Weights of a small transformer language model.
Size: 10 layers, width 512, 8 heads of 64 (1 for keys and values), MLP 1344 bilinear, vocabulary 8192, 30.7M parameters.
Architecture: RMSNorm before each block, rotary positions, no biases in attention or MLP, normalized queries and keys, local attention windows, gated attention, learned residual scales.
Training: a variant of Muon for these matrices, 691M tokens, 5273 steps.
Each number is 128 + 24 x the weight over its row's rms, rounded and kept within 0 to 255. Layers, rows and columns count from 0. Numbers have three digits each. The size before them is the row's rms in percent of the matrix's.

# layer 6 MLP up, 1344x512, rms 0.0935, rows 423-465, columns 0-63
097:130150113119139129131092161129089114093091104086165123135124079133156116130098130124141112135060104158136078096120134108121143131105127142124136187167093101130132131092189158140124115133151084
104:131106102108142167097110130150097154120093148164107148142106103125147149129113155113133172113132163133125144106148118110119137121138157125132104145101095112113157127137139134136153134145057095
106:103110119139153162126133139128124146152162178127144136106130115159111077095149154080103153101154086128093162119110135104121091122142124139158154124118121120070107067134120138101171166142143080
099:080125156141101146156132135080095104116131151122077108184103117130127107166117139136167138140119100092123121127102119118115109097129113142149129154128173140145131128150144122132127122162097088
102:120121123135118111092115127106110136166096123138127167145119117144110116152088175122154154129125154104115113115102124122131082147130113108123136132128108091150137124158112136116106120096140096
105:141127142115114131159086128132128128130073130120128135131148120133116141124147144126079097134130146071152093126145131139131127152155183124104108161142183120112115134135112151163064148109139163
099:155159133144134101140130103086090099135138141133085103140139173150181137113179138100133094150112117124130139126137093159117151100163137142112121131135144100102120090113134119100131127104158118
098:127166146149116151126104157123161126121144126164103095152099122129138096136097148113126095144144085164128095141123168136110112123107177121127143119119125147144169105144099137120122140129149122
103:134146163141104072111145177119138102108126124135079131157103120088151122152139118120109131118132126126084145158111119129129150135092100095104101108112172105158135138093122121104132102165118162
099:158109139131145118149091080129144108100080113070151116106146136140072136127139132153092124159096128067118135126135137088159120130155132129132175146119140113123152189127120157137139141109154101
099:132137124124125133112123130123103104134187086153089134111156152082169088103130117153133161115120104071088119157137169075097176145083171092174180092113107131134128131116107133116081133124137140
099:137157148120148117119147129126119173097189169165122166162158112133140148110102152131159139136135162129183080092150098139104124103092148134149133112129106143111094154127155118129107111137147133
096:147183112142104113181069131147156139053102117139176119118077156137130181072141081120127124117140156146075086156153129148119119133078134127133145118112141119121114119134117119134142134126160159
099:126080108138159091106144179120150106161151110148122124108117191125099118126190111130122103129131104127124160119184128155124137151104101151133099081142113137142139154149104150118135099135133136
100:137108118144131132100143099161181113158133110093123149117129152142124186129113131108184111145135148120112120082132110131132133120099098150156125110119112107151105155139095183138111115123119108
097:148174154157134129140124133170110145129125104126168167063115134116150110152149096162118121116169137126133122126098096131093138119139178114136126149112105118141136096143158086085136146147129167
099:149131147109132184096138087131169149107130163116131127131115164092149143106121127105126093103133122123087172119108143132140090136076122112123167136102120134063127125121158114125095097123094126
102:088116128104112096141107124134121127098119134138167101147100151135147140111153146088130120096127116144087159111096147137106133114153095134146112109124149112140108187140121173132137174136132124
097:087141136122181081113120109098121136132149130097121114128145114121115125151149121129108118107156107138099110169122175165104110156099124136132095122149074102118134111110137114151139166090070117
103:082136150113117146109109142104072093130132100133137130120183104134135094138119116090116132126139159139161138069122132137107152148113141135108144083099099123112142106159115113129139114152135114
097:141127113109139096156144104143101126111107162111125142103085131193139140115094115091148147158141100124155145108129114131109102139154159131117136092130159156130098149093148142129136125111128094
105:147148168151148140113116098124128116125127155116143158157133154116148145108126100142086163113093100132125114112153099083168152137107143116167146158177122168094085121119141149107141103137102088
095:180129103130147101131182061143112091119123136144122135151112154115149098122098141128167168141131148134167106157103167110130098120116105103085170152143167147163104122170153152102140096150145137
101:147121138118122128137126104129094155138175123130130134130106124093152172098129108104155121125114126158116126100142092094078141137128134123127088198147113137117115123118135130112121129091153110
104:103128117149142128109153118108110163137104103128135063104140127137169098113144125131099148140153129102094105125105129163099118038096166166131160117078146120151104127077157132131106132123162095
099:128109131109132116104113170152128125108168096109116124092126116136107152154072148139148137085146146134114128139138134125139129116108153133162118115127094192132128113139118119135107081123085110
102:136127140130153116148142102137146070136119122090137127103136139117132162117087153174107106152100104138092119119145120127140175133127124124128110165184134144099117113110087144122155105168114163
103:113160127148118145121157151056137188095088132109107169143114176109162125130129097119129128112140180097134058151156131112123147133131125131142103121104087076132156104178128116139177161118149149
103:137126141122155098117071156124116168144128111116152133139092126065107114104103106128149139113144099144121132112161089136080141098141142125169102082149167104145118209097128155120142143153091142
103:134190139104102113110129129098157154156142115067102116129141126105114159118147142123133098128112155148161107137101103155106094106106120123176136131104161124123170083114105154108116123115101125
098:108153137131155144102134177157109106112125079151089112106117122138119152134111148125104169124085171099116119146119127085106111111156149101126117158119130126090098126133117144116129117128127134
099:108122124116135155127097116141176139185108117133096102091135126143123169160135156153149135100161158131168107118120125149156144174112132124125125159169155145116157111136130087100145145188145145
099:119128112108074128142120131189105162090129152130097103104107101130148137100163127085143092128141151121114095151112127124123130143112122139118117153143117112124176099141166102099112108166159102
104:131108122114139146135154107156102145146115142145082125118161108149122127118170131133130134146120103123112114111128094132140087095176123111183096123110059146106116097127160096135091113121099152
103:152118141128154185124116083115120149159135141127133116144119138107118142150080127135175142117174115127159067133096143119120087140150107120143100098078113111151161121098124128167137165097106146
101:136077072098101135130119122153142148120111136106143083199128121137123103113144108118116166154118122105132144128118146178073106139129103150084153138118142125144151149127144134145112158175134151
100:119111140143158139096164115113157144138166116126157166120133169136142133109125135104147137096132118162117155189116078116128090083108151114119123150154164160142153123124117185128158152150099096
101:087123123088159129121146126111084104092108159137108124123145143117105115114154131152091103155104129093127090146136115137161126127114100107088126126126087115129162135129150128143124132132109093
101:131120116139080160152095146162068092118114138115136185163097096118110137146145104170127105156095162156098095089145087122127097161162076128117124113097099135100093138115125130120128152147148134
098:148142118137114135136155176143089152154096123111135065144136134081112173132126128101126156136124107114137115138145106100113092134133137168135147151133147084133129136111128115099119132157144114
101:096126094117139087122144073105099101131120186135093145150122095143110117113123131115133102120140134166112148145116137117127128127142106124085130105183115143143119089154139120139117121165121112
097:089100124090142124167139114146149117120094093139144144126107149128091125127112122110100112123137124114109161100127139116102140100140147110107128110116138154143133156136150138128139075117061172
101:161127134131118102150089139148124107162080119122145090143091107112112130109132147138151082080086145087099098169131135140108069153116135108133115124109133131141133175102089128123130162177117150